Weights of a small transformer language model.
Size: width 96, 3 heads of 32, MLP 384 tanh GELU, vocabulary 2048, 1.95M parameters.
Architecture: LayerNorm before each block, learned positions, biases, tied embeddings.
Each number is 500 + 40 x the weight over its row's rms, rounded and kept within 0 to 999. Layers, rows and columns count from 0. Numbers have three digits each. The size before them is the row's rms in percent of the matrix's.

# layer 5 attention query, 96x96, rms 0.242, rows 74-95, columns 0-47
118:413586498514571496482522523525502476485513521463534480476505422489491482527533499595474547502523515565558407501467559494502537536545502427504469
114:425460426509487503475536504459488557471557436489485542563497581454499561498500531471468504476524472534497531478455530508465544570439398602526518
109:515480541510585516511499448475498538461403545497515486481510516564457536473412561480444501486473485545472521529422491540503478488477397500549521
111:542576496463448428546489467514513589538484479562561585499474485447513528452523468517446538461532505463456556476512473502467472439466490542499504
115:499460465442487504474515616468563530516509507474482495566441536476507509508555539432488529572481533547442477452491537499474482496459497498550460
113:531473443512502502500613527490557511536415525516519545437507488476427545473508552537521506577498517570488530465535435455540508454402538488488533
125:462569503527516495465479502405362508458535557477450431487456529503501540539434523518544573558473503511504554487510479542558464415532521537526526
121:507537510543458507444471486380471583504538541550540498457450485495521424516529502497512552516551510417517512484522455485512479488506518560593425
117:453546645485463521506498526543424470466532473467486507526465412511535444500520460546471442504476517474507507564489529499520488489467402469434528
115:508480484536563475530519490494491504507479516491484512503461573490538499437524592497481507521489570548542484485564565525484401529441559538504460
105:493482502490566496475477520515516500530398506538526484456467544517417493605514506484546543469497521480453536530485513507549506487518487503484523
132:519504539472473458483476484475479517492560456439475463452533589495495532491555513554474518561484501515512514504393481502427436517544514538515473
114:465534522456480500392518525434531583476468491480530540518386522517476503442532493519476497467520479472474544483547463400496520557471451475526630
102:454546440524540473468440499493443540421515562494474566513501538422502494490513537502517555480459470445512568504523581568497475529459490491506514
114:563554535495481501517513444426451479409525450525511536528469601486550521539515496482588481437466519434485538479560465419510553481469520468501511
110:483534505532629484531485448440488540502536560526511466471493497501562500503461441510521429499499558551462471533473507555496510428487554476480529
107:504557508576525485474557470538491511466509499454583474518463442530548520452457492447538485464548452533520518574492485451530452556515522536479470
122:533559522515492557461430506455519500566521489491482466450599503447475510465402460538464563520483546482470481560518500440517567505514517496529478
113:492479527521497501558497495525572469501437470473506506494529473499445566560498545422578446535442504555489504535542557560496473508423522487529477
112:507451476548430471460450445502549517545481498479460533518527488452491496478535584484513533521489512555472503490496500478642488480507474602582477
128:546459542553473459503528561488472546509446500566508502530498520560562507540533620489452434485448433477437515464517535481462497542520504539525528
110:514553461522501525496491555465446491542506549451532400500472549425579480474551494494475438428515525475495563448437570497533528491569490487541478
# layer 5 attention key, 96x96, rms 0.222, rows 74-95, columns 0-47
117:497599530510511487532463530512450457520491528548558500474526512500427568476569492588464534498466544539480455535421488494456461532536499461528525
115:528473484578485526551529545474532520512534434436497530501556536530484515453479558489482527468503517473433507485404523512502485544417465555458572
106:545513505470581539570439401522496583491501473486428475469534444523508496488489542493453510520453483457561441515431478553502517512513498447474502
105:535504525527485479585546492491489546559542459536542609518550490497492460505546516549476526503518526449477535497478459533527437447453558527469463
108:418477474473492491490521542490507499553527539461497458492565552507511569486510529501498489603467480532427460461528583459500509497435500508491590
099:521459400519560469493597534505512489562473485506480539513589502526525507482537519543471530532461501525493552466536463477498562465411557543490452
123:500487550523538536524466506439432526471541540428451453458504469486505533533469489558596524558468465527508542515472520559504481486523563527506471
123:449548540515580498476571489348527522516510559476499498496519506530519467506465398504522512528545497483523585486489491510488525500515540515551486
112:506557548514466484438456468522443485460568469492460541557465416531511443459469461536516490466481519520537496585481546442497478493516420527512603
109:395543449497568481524517546474526494433444558452482485559481538506519572516522517530458516453503501520506481485493558592481468519427479556511466
107:463456505474576503506491476514462540554416513512387527500513519531483473584461472515470536456555506543484489481441491594541518527483534539481517
129:449440560461409474472477498455546511533551498440505483486438528461519579436539477605493483531502531513596527472482419444434482571535465554482523
116:483546581456541513476499575492488605481517505524516518506517496542478539514482484517456546526565427562401432450579472470513519496471447501449546
107:437564487526474482502483507467491491447510501469482540437424453435545521538512494462566545524460490430534547502504513537485505533417528488489529
115:559538532548545479535498476448463510556546457462442475483464606545441514566436504460549526491542546495449533506562489442468506452469514480487471
110:482503456529600505529456424512445544447549525499524449510525499467514419540559424515530427493494511491488463523485490567468528469503543460505504
113:516544528563546543450546485533418496501517467469571443501462488542508507479412511464436549521542487530556443529525476498532464485464544494526476
121:510501525517517501481475581434478526510471441500478519463589534436515504515475443509501494494446508435478518537476481497539534519593441505565464
111:452484409463439518510475424552563497505482428520502491491488501495419547511513558450439519505485534535500537531539536526518463535404585473575542
122:519499507545523465495484493503476501489516523442512487506450503414514515487533555494540498470497403553470479526491496564551539453544517589523460
121:518474508530548518479529499522493519531524466512489400502511502482593513588469531513437466497494413507491554501440603503445534543501467514508482
105:526619516503461551529491501508507530513514551532550470527459505452536434475484490537511416451566471524504443473454547448463521519476522526520485
# layer 5 attention value, 96x96, rms 0.183, rows 64-95, columns 0-47
111:524471505504528493481532497511497499472497483534472471474542450475525490438453490396545490585513443531497473472483494572496507503541507472486487
113:507502479438560551502546534480510549505516492475500471494450528506512414461483466587542514492564556457479481442535531534534602501494453443519496
112:472465552507517506472507516499521564501494562577508476534490464510497528520542475549403514458516530503541457433424538491509453447488525454544485
096:464480462552530534437544535492531522536455467515586554534439506541594557506507485486578530484532506526488460467439508583433433560386512439508426
098:501580443466435507451483541471516549528532453475504477504528515550460521459505435462484547442486492443502437487456518438573492532544515499528488
102:472514473539465520502484545539496511503583505472407490526488464505524517491500555477528550495477485493533548440558526442560479490511522464478429
101:545524481444574530532486530483541434485514508512512477481520518565546584434443502554482548460482506485523451487448513469457462454492559467554500
099:490492531510552473474526565450552460490497523525467465493491481420418498518533549449496494553499512484556441428487533504495570520462442516454515
118:551500414474451548458475494488491530550562475478492487536512561491537476472549554551520458498530533557449538593489476427469477484470567421530487
097:445448482519472535468549471478497488549474515557424564487546488460477514435472497496488464456535525512471531493555638471560454555518506451575527
097:478460490476571518502486549453545524522473433447508567517442446558455513512530490533436468480458501486525550488486511573442534486483420430496495
097:451475464405472482516478518513536487496455555488466500553459384497471502555537532533493482519516383537561542508485554503501516524552549517433444
109:476493527520537534538500485492400404516531573502508470491481454477484486505516513483458556497505395517610491501497514519529494551565456491496470
110:483472422461526485593614536522515552491545487525477541498473464457487513447582466472496367486528503549465469504534457541463517521556506424485478
093:561498521479481461571493426559467491423546505574544495502456525517478587476474567492519566539473549481456536439470480464522576444550482461533494
100:494470469552526521498451454534558509538540496487497508493537533466572569546449442450530449477546516557540546515537443502513433484521481506433455
092:572506541501450519504440538493491492491565520507461457467511505434462525441458526489488485510534572435530536505516458518509394505462427574444472
101:515499494537498511544452536471514449491488579504541505520510482424518488465468474468537558564450557478529581488444519487486540516491515572494461
089:523539517460445526443467577509477559484501544523485520456503505494579483556540519556516484503443538517395475555489531519538568468517471489417529
107:602484490467492513449544470517550444480511448478480440551590531522539510554510509507528546537542511529498491501464537440478458585506541526504518
100:470418515461551462446546494507542481490550470494542525504520510566457523501494472474582546496466509501523471504509539507605448535461451522567470
104:506579473468488455526539466479432496474431548470496519474521518421532478465516560520546554528480477504544496497556486490481465457524494420490590
096:512530493481453557506500511482478596558444497482521541500496521477455526541533509474480538501583494476564482445454527414498581469482525514547491
084:512546532502566470474571437563463460486490520458501509554473541507484482588481507497474481501502525530527459509408439522572502481503403470473551
111:532565523491563554575552579502477508452534489416490458498466479526537538593537456464508505510502527491550504494471459464518488496531563493451502
099:529525496381537395485453504501556435479545484535464483488481562490527497466485467512445494563484511511531522483506490519517491536510512451438526
095:512495457452512471448534538473481463548559564524502480554517506503587437551508518520520472496520490496556503541497472410533569487491499517429413
094:539461532463440489534486511425565515497490501473512563494482489510526526547531552523456534473590474468513450537516523532511525515535586518519556
094:521507543550497489462465551506446526467426443428482465504493459494461461556466528543455496536467503467467508545474438514431479513511408498601511
089:586575516543453459408502516475517590437484525472564486465472466479554520470514448523449584456510444535482454567503481462452519456479523519427546
108:433523455556494465504533502507504437568446517482524561491510532451436527488461496510471494571545530505529578520474462491588421449490449501484524
100:525558521490495492518481447482544390515494498555501481534503534563523431523532405570504460524497488518529543469513413543486498427493588389476507
# layer 5 attention output (transposed), 96x96, rms 0.289, rows 64-95, columns 0-47
121:495476429490477513468472453422518547509531504478468552543449494502450490570535487551549475479538564502524539595523459507520448469480491580553508
119:456527499624497439486487452559455413493509484550506488512557459584526502568496497472491459449486467483528499523456451464498469543518470489454444
127:479511521493493464518518464496501505451507470468457478493516428544522436466477498570616516618441440531491459550555470469434482576445485532488471
106:578494551480473519511514421513545475508459506476480441458529462459477527445515536550464480562555463492483555519479479516530582446634442550479550
112:493451552517551510518567488567524425480493443529523522477473529514516521530481552504483516447466489543519481525451536534475521484453448419462537
104:499540509495543518551506481493495529403502493561515518500485503490458490424550488537464510480528562519502417548439464513425515484487426431425592
110:513474493527399513475503471568472506522458480491487536500507507469498459576549496460487458516496421406368536531566543499513526518469490526522533
100:521556473495464504531506392453425508506550479516556516453528450609568467493521466457486462472557515496487543554467476538469444486529513482575530
115:525476546509555504551512558525441462504460496491534530459457417527490470512425492471520543439501486447460467473471499590490548565595474545425536
101:515496462463518499578517422503508584422514423471533457537454555572566493561520476580539508511447454506497455500508379497445493470498523549452504
100:539462539523493502496552437497438519510456489539531477493546546463561506463487475469537608544643536498466459522471475430519475455536528539450445
096:503536508523514512506467505439464547492516447422497472472483520528518455458445460476477568479547544504510509496553542535443465484494476544601490
109:490444506511457506439499556523565529501508419491551531571497478555524473509493449510503491508473540453472495534544468479515485451507482521495547
119:526574573539553481425467477420544490507499548525510485455507562510493509537467451565472523461522442475480465527444489414489515571596444540505508
093:450554514518511557449528522517504541458428552436430531466534492482532460556521539517434474498524480556517484549539572521464476537457518511459474
105:469497542519541427536507524471426516490481564502478493460503515454455476526515528517567537484481487460466489483494460538516538518479556511491540
093:424500446422564494507537508494530494551458564515525505446563474548478475582528467433512539476522466528484444520516487496550487432460548417512480
112:517486414470483494461587533524478569526491466509509505503486466550498516473555524512435475521540473559425546485497470536518441497483469475508603
097:470478421550525521528529479498558472562468499541542482552571517567444531424476567424431513488527490535580458489508475520415516591473504451489409
112:474521542537578482518465484509529526499500567503510575482469421499488475483544510487497480464500532440472538524552538526478534476451479496474518
105:490546556510493583468504541479476512522530525461481498460538512475526493434490477533471472485541553476524533555560469514439533454529448422414550
109:468462529532558482490456563513581508614545461508480473508475481501503490507446484443477454555503516539505483487445489462519481544532486575536500
099:497473438477525540559506504500478460488516438619461466469492463489496504494498554508443512509501508489478545514534535545549431562487522500400427
099:496521479535483526488433535503506507520460509458486474515432517478525486495458514397579478469520468470523475534577595498503517564532555419530390
110:498438479518459429448455430501495489558457505549417548546582483496569453433483500486492524482480447476486520519433531457506499502453400474545541
108:486526487609445496474521502525486552473474509509541532512448501564514469528541495494482518437484508544489545569476520512545468551436524517594510
108:454498524495494491504481491518513575428412446458528530483534478508414500405462437436479491538461532461557443542486470579487477573548423458537515
110:494532460491515579495487512498471473474487484522443462478521586548480506469512531536483454505457489486470516439471493476551477512507409477514508
102:489432445449529462507483434495499475541539544506524540492565468510552456453530535449525523482558582506479476496534554464516456447502623466478463
097:491399512497543519534466493528493449551503483518406555514538552469449450525496545479490516536518537456476514441477524581487499529464570523501474
117:529403508474484550487505481462495612431547473497546427495508515519587488503487536481536477548493506503498496506527510494492556533512551456511550
110:441502468584511500459526554522471596451555495544502467509491437466491569458470492461489483550476508484464499541522585506529472503423459511496461
# layer 5 MLP up, 384x96, rms 0.193, rows 0-86, columns 0-47
103:490467461548439434504501461553542417494490528494461469507553483465435500466465501422490474483550476575515521449553494584502508436458430510503491
098:515532470556538542491548504517428468438464505516522435565470581480494473449522514496477554477501513519473521540490462524457436462542537534526493
083:457418497547518459498534562509526496533520495533471493535565486504506517543560461570451505409489585603533458483509479485520511423476507555445507
084:430547523516449494461466518453497539544536489574536544519495586536468573515508466602491518546461496533533473477521495519463529481529479551488521
109:483505538469552557496534499523458512473458449468474533541544484510505433454510541524506583461519535590483490506402528479524450483446414465517521
097:545456500486545429525481473426534452527530494516538534517530534527565522467514478516521465542440536531600510497462486473521495495456506529429485
092:536485550515471561448477528451509457521490511466421513462507437592481437490519470455505519450514582541478549507519498491541483499532466543503497
078:528409543463494449520511577534510478602509472439523480514514563455507516500446474471500559535442515507505471491577511504501489590517537512498535
104:445530571507560497443478507495420519489389475536511479504486500515434560472473444507480494459482526563546467444478512515477552498450469463577499
087:462509552556572525544578532472485432512480579499533421451490532480499509487517485538477522517454489489531497487446426565442562517533497541438566
088:582500528497548450470495546464513538534556587466441507472439499545524479546468500558480418440548472529466520517425557482488461520563454507522570
090:515467434446552470510547506492476472535559541504439467519530523495557491458486464523514514478526509576489503445473489507564498523546523513422487
105:524465611543519565505464528519543490520534529501471457513519517503483424539557557398508506544549492500485568424531533553521541496491465591471469
107:548456591570538477522539523462484517537485560560559550485515543488479485480553450498510487528538423466512514412499447611474566494568524502481490
103:489516517538518496524510508475460506490561480425500559459485524585493485473377491505563504432449475522458509482451538510489474482560489500514531
105:518431449520544510426474558430537538578494500571491527544493529460458572500500486440445458494484522496487603516499637507472493490517495474566473
117:447567602455591465562492474526439483492472512493500511489544563479434484449464507501509501543523589466518461529462516495546440464547442463533508
097:495577553507467497500481544525515452571509495467493475501523524463465566563444490488504488435563604498508509509476542405471503440529504529584447
099:466493480457487523399497539498518618531444481533510483424523550544518423459449464506510540470507496481469516480466544533508526526495522514501560
113:456542441529400502475525493521462532543450505530452548554509546492441437555535516533481524525473518477474560529460497466536445536498507359513575
090:489561517500472534537416547476542463489547514511515512484512504534457504494549451474514495502488449521581497526492456480513595475519470531532495
069:534507580521498500429534525471539530461501494596527494504454479524500493473488561492516505436475466439472475459603496408518443525472527500493508
081:564523456533530479452447508476523479528443558458541468491511481497551520442555508466484428519565531461407571508527507480536539489455545478526519
132:572540521496480500550467449482469582481533504519493444480565517504500553464499540516535518451543487488464553543488541480487478537405523464512503
104:513520510531492503466489445486476524488504481479517481515578576434452496434543546484434522433535459468491513470495535522452437533515498573589516
090:463487519491548505503476566499493480470487501495434635455474546498476534538488458557505571468483507491481500466450510490513517530499483513482555
102:518522398518547509600489493433488478508519516509486498417506505489510420523504563467529533470634522497519444568523486511501527468485514559468515
104:484422460509444477504523506468505557525498499510409454492536472540598533456496518545551488568460473500471498569519537435472476515492548519501581
103:537431501457539478520516441495450474576605564556503501451516459474476497590580561435541524485534478439526520516475539516510429438480544484420482
086:482513490508474458497543499503472483476526476555449485546506516499485419492447480494502536471458495505469487513608577589432530524431445580503454
104:533587505438421490520514427441442482565438516469522514535493558559440489479512488560495575461481520522559524487494494449517481476494515528465518
100:420567509522528477531448496508478558522485483489514494499522482490430525457416444459472390429488545507469562425559536544498486523550449476523570
099:416540482539512472435452621555464529488549545555509427522489538534462510509528482452462490541485511533517491426387505500548509508525441511449433
084:471536453578548512530462467508537537538482591500436459515433617506452485533453471558551551446535486452540519502520452513483476533472552483518438
099:476535448524471463476509504508469531549467424500515540466502496577481490584500473507493555462562565539483491500434498566464438497561512496531428
091:485477492539527515561468449472499392557531489516550498534472475527445531475436473454465473470528472516468558512459455526492479419524466472523490
100:510469532551500492509448581438539471557508504485437520478512505541514510514505527554580477505536562610534494482538536542460489553425523465485470
113:456564527537453506493552537510438524490491510490429584495482456462436517522510481559486471526485509499470504558431530529466515447519423483430540
092:398555518398482508556509490523459557457509512466480564525491532573467544447510505547477507511467437501531453519510495527461516503429456493559507
115:550414499524416507511519474482517554543470521548512507573559596542500466484496419467507550479559560444432499464441520521540519470465536518541491
099:454500531512572544542532520535477453465446504498528477452423488567493543566494489547540455481467439503483492587518465489499538513502521509473511
110:473507565452537485527505523498498481528501488561514442514467495543487502575595469453414487511493493505505498521486479532504533399506504479565485
109:444484517480552535578525516514537457494486501440454485434549500508452540468413467523460451473521587554477601509507517506556437503558475401553444
103:488498528592484468466517558510517551495481490502518511483429443510452482516461460464503507511445476526443552520518534515457557522468443536508509
095:534429444497444467539444520462553505522447442490492548474488507526530502487466605518512497479491500526453540567608520504478442544446522535500512
092:479428476481548487555435521510433497525474521555497456518473534518472430507417477473510546491544520493456435526508550545459566515511526538420465
110:553450537528533502541470533495463506538560435543446430506507568536499439562427528446508482491498521475493508505456441529505444510521531594449525
102:543454547547435539510456574473487549476491489456447472519596532423559543429480557492513485513500420519488478546458562440499460554517520511494449
110:458514466539486501492503470496532483496506502511477520523509442551533482556448451469523543500574516495534442448445560550465523400501500471587532
104:532540529540516466446534470528538522420419473482467511532520489545443509458455420470490578519510473546487426579459483534467452472483436525518472
098:519512552497465548509510457531487463510496478493514498492455535540490563509425507511451556535512492437467465536427498535460483503523521522518527
095:492602508477453517535562509464499542477503448442488511505486478501490496447479507477502450489421519462419485504451525479432528493549507493555544
101:475552500484516367573466475515546510505487516444516554501505513528468602492550510477563545558457485531563487473524497512451482503463564552493528
071:491507477487491497545514511463528573464467570473515457500532480520464479530553507522563445502463518485431473533489442483489543534477467512532533
105:504556506502521527542428540464446446504471576448514534543536562473524440530592536450462470480554473537534578480516476513482458441426534545512493
106:515493497528585518510527471501478499425422505528547529582513510496479510431514453475459602544479505524429458479542488521495448527482440461470560
092:495575566465431456540490511583485511501487458558483579528477522533456547551473515473530432547511438543491476514534508512461491576544475500530443
098:491561517443441487442491506504458585510460545559497551465445505582469532446499455553531430432480528511548553452529518520530492448449508526518556
086:504480487484454545518521521484448575504540453493590509474455547548490515500477452499537531534562553598598477478482484503466488463530447549571439
110:507574582537516529499472525477438515478498493618517484431495507585478467543557442496530518487490481465505487450462496567465526520543437493467419
105:432520493517472533556497485512525491556467434498538489502507496465453579477445488480426437523508487474490484507490474561481463474564476422502568
105:564492519497527453534578495551481471491512553524523505498549549553532453458503486551488550469501517471464577526464528533541414466496479593501454
086:490435501508442416525525478476455442546487509563476506493525492527583494490491515458474575485591520475487494471415510513424490481543454481502473
102:506453458516524528472475534441511491533521497512551547510506554489459475557475481559524553525540511461525519463497597438517490552454512532447490
102:516535472473553458522485471511501504487439550519472512566512483531419550475534460527465508500450525530500461440436513477449471522503487521493490
102:503479514527435461480554556432465465502503519499557562460554522482522495514533482455510541515508465389472528454460488555530429541488459473538473
110:520491412489486458560443481460558493565545531509543455499497509536557530530473486510532480468497544453380470516467500518445489473500528464498546
106:532509528450516500505526547476530584400428478493485530462500460504511520506486498519534480534478466510460525519505508490515602469539476448451543
099:532530539498525454536450513480485515416527562559601512516493470490476522531514532505542488533535501423478463509432502438480539479392535581534496
097:558493563479525532494526435474475485477476523405538580483532523508490498556446452476522526487448491457509521517544494571444516475482535519456570
104:557470547474500472494408478457545481519471577504546449576533446526496540539517462463494513508487404538513481515549517464483465398482453571604474
102:524465504453438548441521462457547556505536502500522516569498537554489518524495514532521453440503568483451510539426469426489550493513574565470472
105:519501548538514513442483514457568472483486518451459446552538536517476496548510481486523506499525552492508524492484461472481548461501440472516489
110:502590492553493536487474443566486533495472524449535501473545519505466471500428479512505536454489521500493531509503463449505458391509454474504517
107:512415515481447411533531526546511480534544394539477463464523594550535471527545569505521525529516491486417478507458437518494487475501517486485500
166:503478501425497490519466490486478461451485501486476577558534536581523552499487495390485505529535429504445539495464487491484543490477471500501532
094:529471473558504515507473487485470573479412514449513535510408491585498554509542502544454489469495496558528542503504453504474465453489545508518531
088:489522527482502491529454509552521398473501503520487482488493548497483499546495505545509545529493445468554483421542525493455633479438548466483450
094:504512589489534465506503476566451484559461474503502495465486502429530431528499467422579465572500505494493423553527552476495505398477528497466419
119:526484485453451510537493475509489527579481503606491484478507518494520485515547444440478494518493549514369523528535516489462528473516460569503481
104:450524497534503539539425530545451526460495521487436453514546520492540468467468470547511482463474521478434519502529484428480543480505537514471483
117:515538563498515528494579507513485518436542557604523431478544485437503475455482517494544500515547516507457530567480496559524558480514492469464439
105:490489511544474535424611482463490509427455440491492468522508537496493552455436594494510550464497494456481529543488579505518445522532453477516521
106:546477592454464518502467513430464500491494554510483504516502574508408437479476525525498534519511487523557519548512518511370559510509522536542508
079:542480520492504501507499503431525560503407532479405529473582549495455466506413489543516552427471505439551485502541474497453505524468478466480521
111:433536574536446483459589549449492523542529551496479548427514464518478546482509460442510534584428479411510523482491480489470460489495513504509480
106:409476504442494528579471504527538494501494470489406469469489498512415481448485509476500504558489564468464532475489409533447550486440425483560488
# layer 5 MLP down (transposed), 384x96, rms 0.131, rows 0-86, columns 0-47
105:469494574499505469504563483491460509446475568487430464466474543505485539465503461512516499504570477552468523481518470527522553442564495473510605
098:500495531519549472511495480534433503468531537502523493569528448479509457523541450460498505463477563481424537566477460489473559495421529468546533
080:505513492457570511515546426484489541475488482477564503497548448497533456528521520448484549443438445426515467485552477457543487493535540514473520
081:559533545454512593572586453499607437507525506476493562506523510507581496522468526502394519494470514466540507485545513474499487476448430455492514
100:491506497454486470476495519482514525509503568565489450472482506523490499531510417459481388505516476422506499517575459516495504546550537513483428
103:476465482540505511532573470517486537380513531491489529466495539540494504525527558456512542454409475535470476518483453534457438492514516490565460
097:492485416485527566518539453436522477516455498513599485489491461453502455522452469527500589510543422506515524475520441482427534539482499467514536
093:503471495492545578525528469478540534369491492486499475480452468517506501518529532439501619509464426497489488491493517502534563493554478446496442
103:530519491475486415481551494484514470476519481532534479519492493538504533473522467489533491443487531550586515521535459530516495375458457526527529
098:480500469382458535539505504512577492532475456512518556467549538479540509506474515470488507441460506473391494384479595503508504556518484497428501
088:495555450498548566514506444507606510523494420483480491456522456519500461479494495479468542490513427470487555530440478433556449543543442528459547
090:552513512440534545523523460509528547466509439535561468558500489490474498490455498531476572478562474510515537524537531481448438428545568521484541
104:505530498523516433535429490471487483572420510533507559473478410440476508501508386551525508515465488456478522486576530535508530517510564512443565
106:499534469451541493538491475563526479514514491559503435507515479552532473539455445508526465439457512386479520468550544508531519510503555470504533
109:558517449447565542518513471473553553543489536484479476431508484430523517571542517514462472494485490536462577443488490434603524535500468556551566
105:522534510550558472458486412444511538460519529517540464459518467466457578456415488584492577502536580554547493536422544497521434500508526510444486
114:471461496426486526475517518565515493486428482504563568517450499478457525565494448601493546562519469471516460548521480431498489507511518437489551
105:522560520534537572466578491548483495525449441544523463474488454437571543478483511520509520461487512488494477435514473481458432505503423497564554
104:544435498533530510488519512444474485493480558480506550520513530391523556477518544506448517515494538463530521549508502473540498475453421461509544
113:451434520556562472485536482466528503422510521514516482468461470464464496517565499559505546549530511504405477465479542537506514487443405530528518
090:506488478566463560515547423534551489459461453551527567421492472543510439520491562522499457448497442459479476533545521534472486501519520478450462
085:512390524464466536463492482522535423488552530535539496514437505436480513444493561482560501501514543488564511481490442558489457493513560452508482
088:511549488521547545527540445472567475426446463443503491527490464480493490483495535483533595464513415527511504494484464437475515536548488492481580
148:555437461499534556545458529566491498503504533559492469581555455523513464505489559565475469453553514497514492493503472506479456509453496571480405
099:440487476560482455438496460525514444508555478460386415493497478473501472498479464499570475555537503552532455471545465490470499516569482444496522
098:487477487448551582522518468550497556472522539527448410517452502480550552464523573525532464480470480476572502542567467483509507512567538525582442
099:509448511464432484497521464380524495498491477516499542579449478487537501517528564511478463421488587467506520445503583502490526480563501538454533
109:489495421431485545536539509448518529460532467434467473503446523539497457452540539520537528529456499515470521523543490512519481488486571525477508
106:531527491495435519448504446453437512479507465500463501543473480488536469532449520452469531517445548476531513499512501503537533486607492487508514
090:449446490399466515475513522455461489499499470440496488583515506492496507435497480548437510564478501461555607515451511490541550471562498467531523
109:498453511454522496480475536505491518430566545506482565433513445502504519502526514518575521557461472515545460495458586464509479466504546466485444
101:454535514471477495588447516492530428519499548457509475421514508543484504475540474543551555570525507500519461421540458469584478432509504514488447
096:540555515528495516520460521542522460555492448517519468458456452477490496538460466535470516375471431452505570536520447464467562497527496448554482
091:481569502427462488457504473427489554475494487486484538480467514473502553487485486476466563503459515493474546534479558483503472477428547594452522
096:552508464475553506500591482495579453446498493484516472436526501521471475539500572465492512500478494528530526484525478420499483566406550536508473
090:510498589566501534489489483426423521473514522535447498562457443493501456464490500539529464480508538472522494592537484545509534482482506512469478
102:499569500582482507488462522548518506486497410488517528466509436489484510426584542463463511451496455454476475537502505491462562422570469557473549
109:454466552515423510549493519513547503446466498452483537514533471463387480534487440598491517504478430505500491509470500453469503481540454477521565
099:459518562570529537397573522438539542506486508533476538557407483510455533437521550470469505462480490489526480492485564533545550461557487528486510
126:520513539599489511514504426522456476452492473487469513548499532438475564480476412515475528485502443519579428533580517475472537472528442450573575
097:525481541485447427513469522495497439519437458523525509502524539461487494469535538535431480506504563484524565460490520505569552443539451531490492
119:524506451494539485485584554524478517544520546461459495428446512489504499475556573486519502504540520551492501523530403491515506519560496495552501
109:472421472449489469562569507551519469503537475421485539476482523489509518596516531418487532515508492483554492446539519496544492414516532487598531
098:568468454557515539493514543499439477481520564440465496502514493473500532464585503597486491501489597544525508490515461522503403499478561495522433
091:465529500594468485524474520508461419504499527507465507501432487472529433447533539464523450554486582453534485493504423548560521497517443540503531
091:560561580556558596526511451544494542421486431571492489499452462540570458481512519507480509468498513490530503499504460469526531483443486494508529
122:521508463529517508502491451491538568552540447496537449519502455474450468416480533553513487549496470555539433495566505546514519511633554513452541
092:498536451555561452419591532509482522526450501541508512423479466470510486473498473489431537516504556507520557466489522499496443503438484495531517
110:505500521563484566582536579493467491501538468544494491575521519485536465523449444469478567460540462454501515511462489591497521478532488502463572
107:583456597444542418453493471547483481451525536562508530548503586453563538490511505476472478523508514478603511410481470487475489509482515481465495
099:474477471527480539490502500524431428443599443542496515489501460572502546503501483519531521473527508512465409525490510485420508502586418499444469
100:483456495501513462415455441423478503510453578503544548537500529467459481526497532554472489525562525538504518554549513533529486523526437606526445
099:519434422475532529537534502540505531459529512526535466514505456541508488460523540481538456418496537573541478507497448527493563555515500483477467
062:477526536455421499454467525507576479478554486555538521494400476531482535587447505466504482448609493513480466531554454483554471500537497455513508
105:538470446458441425508521525529539543504456420505471551598425453574471456456459594546478480519479561463473456484497511472536517531549535525495513
114:520527524491514492503421421443504470538582531511502479508456471545452468497482510519502476529463400464477441489517469510450479520580566517458562
085:507472530481485501504535442448569462450593561528460454475479447500503455471476549504519502417526499416478532511558533520502488482475542499492467
092:488485489526552452537510469516445508484560564563562534491521536513564532451549527502445462448477438447578433481506441463474548574481527494471541
083:507545501514504462515543385448544499434501468543510476512536437536524466485511501506411494415426565484484586491497539474490510531516546493530491
113:527444458421490536510452501526545534481525570520535523474530530444451460555546509467457454533519461518547528481519487454584509515470474508561490
107:481464507500521513520459428470432612447514591527555491603495536470533502512511501444524456512443487418558484516551463496565454541462452537452484
112:569470446492461467509478507465463493544567492489494540560449461564446464464436534537469481439495493520486522429464527521430483541563556529545395
086:498570521488522546513519481425565569434437478480536506533433497509528492502522536575518517529473518485444521499472528510484502458517477540513539
094:511537494515512475501554496514544467487529468474455494452509522517477528535447504439446485460503399577571512454499516512509573494503467440496493
098:439473525523539521477511547501463506506530483551449493470485485542511552503481542540538521489540469457545556511477457415471567472532425466494432
124:507503482450546546532467520527524472450507469420586489471446471462527486481522490562449513517479504583484453455437500531494505493371434492464611
112:518491461457484451504404467449456573523569512555480465563470531481499491532484495523477485487485493488566500501526508491582508515451499400439517
098:467482426467489441515467488439436513545490507536489539457434575542504519579466505516408486435498540564515453485476536556518493497484515521593444
102:564525441458545464457471515507515477444485561482533487509465466494493557514566581534507560484532444514528498498478456536507498514515519551511407
087:457558469552484474445529531535482491510537449563511438477426448540570472491502475521569489405528458522473460525497438468515471485498532493540466
102:507469563488502573585557526475506482489519550480496428419455500511546554532559568465460536406522467531490484543553510547516470475529465479546463
096:435515505538457431543476488538504457505508516465489498477508535519517521477536482425488480580502473533559442549547433569530490413530422545541536
115:518592500466562503537507408490526517539445495533502475505515562469466527510491512483452545552522550509459467500501518473515461510447490559471495
106:483383459492458464539515505484476444552513502547505515519486522507563518537488547560471496546481549490488441543545525506426516537561601449429526
101:446480502542514528465573545580482455425446438515491475472547458484518478477478448594494456535483510493467515441493469471504537524533508486460536
120:495458491410484498487492415519464453449479512552416567525511489530587499496539554412514455491500457448503518498479428489546577478453462479518498
087:458530530534519485515538510536472506497558406486510498502464389493479457449585446504536458496463547499488470517546496471424502479491469502487533
096:499488471528527521477528457477547544503492592554542562563549489492550429506492507529468443484474518486482523596434490458477505529532497474502528
097:475481446583512589507518440525468535497531470435498490421488483551490506483535524580509589392503470445449538419536432518487527529518563475544533
133:539567496480471513490447522520513506471533455420526496511480470526475425452458486461510416517463533496564452541559492505429505545509468524551518
097:527396518541475451516465546512531496508459520524528527513499522473482491451492482478389463553537498482456558435483409539503510499434458574549463
108:428455517452497509474488533544566521462472491439476467499473494478486496460485479508568561565438510533402470506540487496526500561478450503545499
095:508508498443503563492499549481511530520532502450558493498422484462522482485515489522466520448511523462539511513556544509521519554538499539487472
105:535474550535458458486479537476503504447441477623473544468457587550504551476527528553454485501462464419434512536479515488500501542548485487537406
077:423524437491557568521493456412508561383492488508535492511495500493529502530496570576472498501428408585450555493425557487492490554471491499512534
121:490516485495476532460526530554507519515512543463557514452508464494500476486544497455413515506512539534554519458414451534551430497426474454491558
101:554514504530546391520477493530481481500518518497548521566479514433564490455491477508470502598514476439505509439488512500463493467523489564446549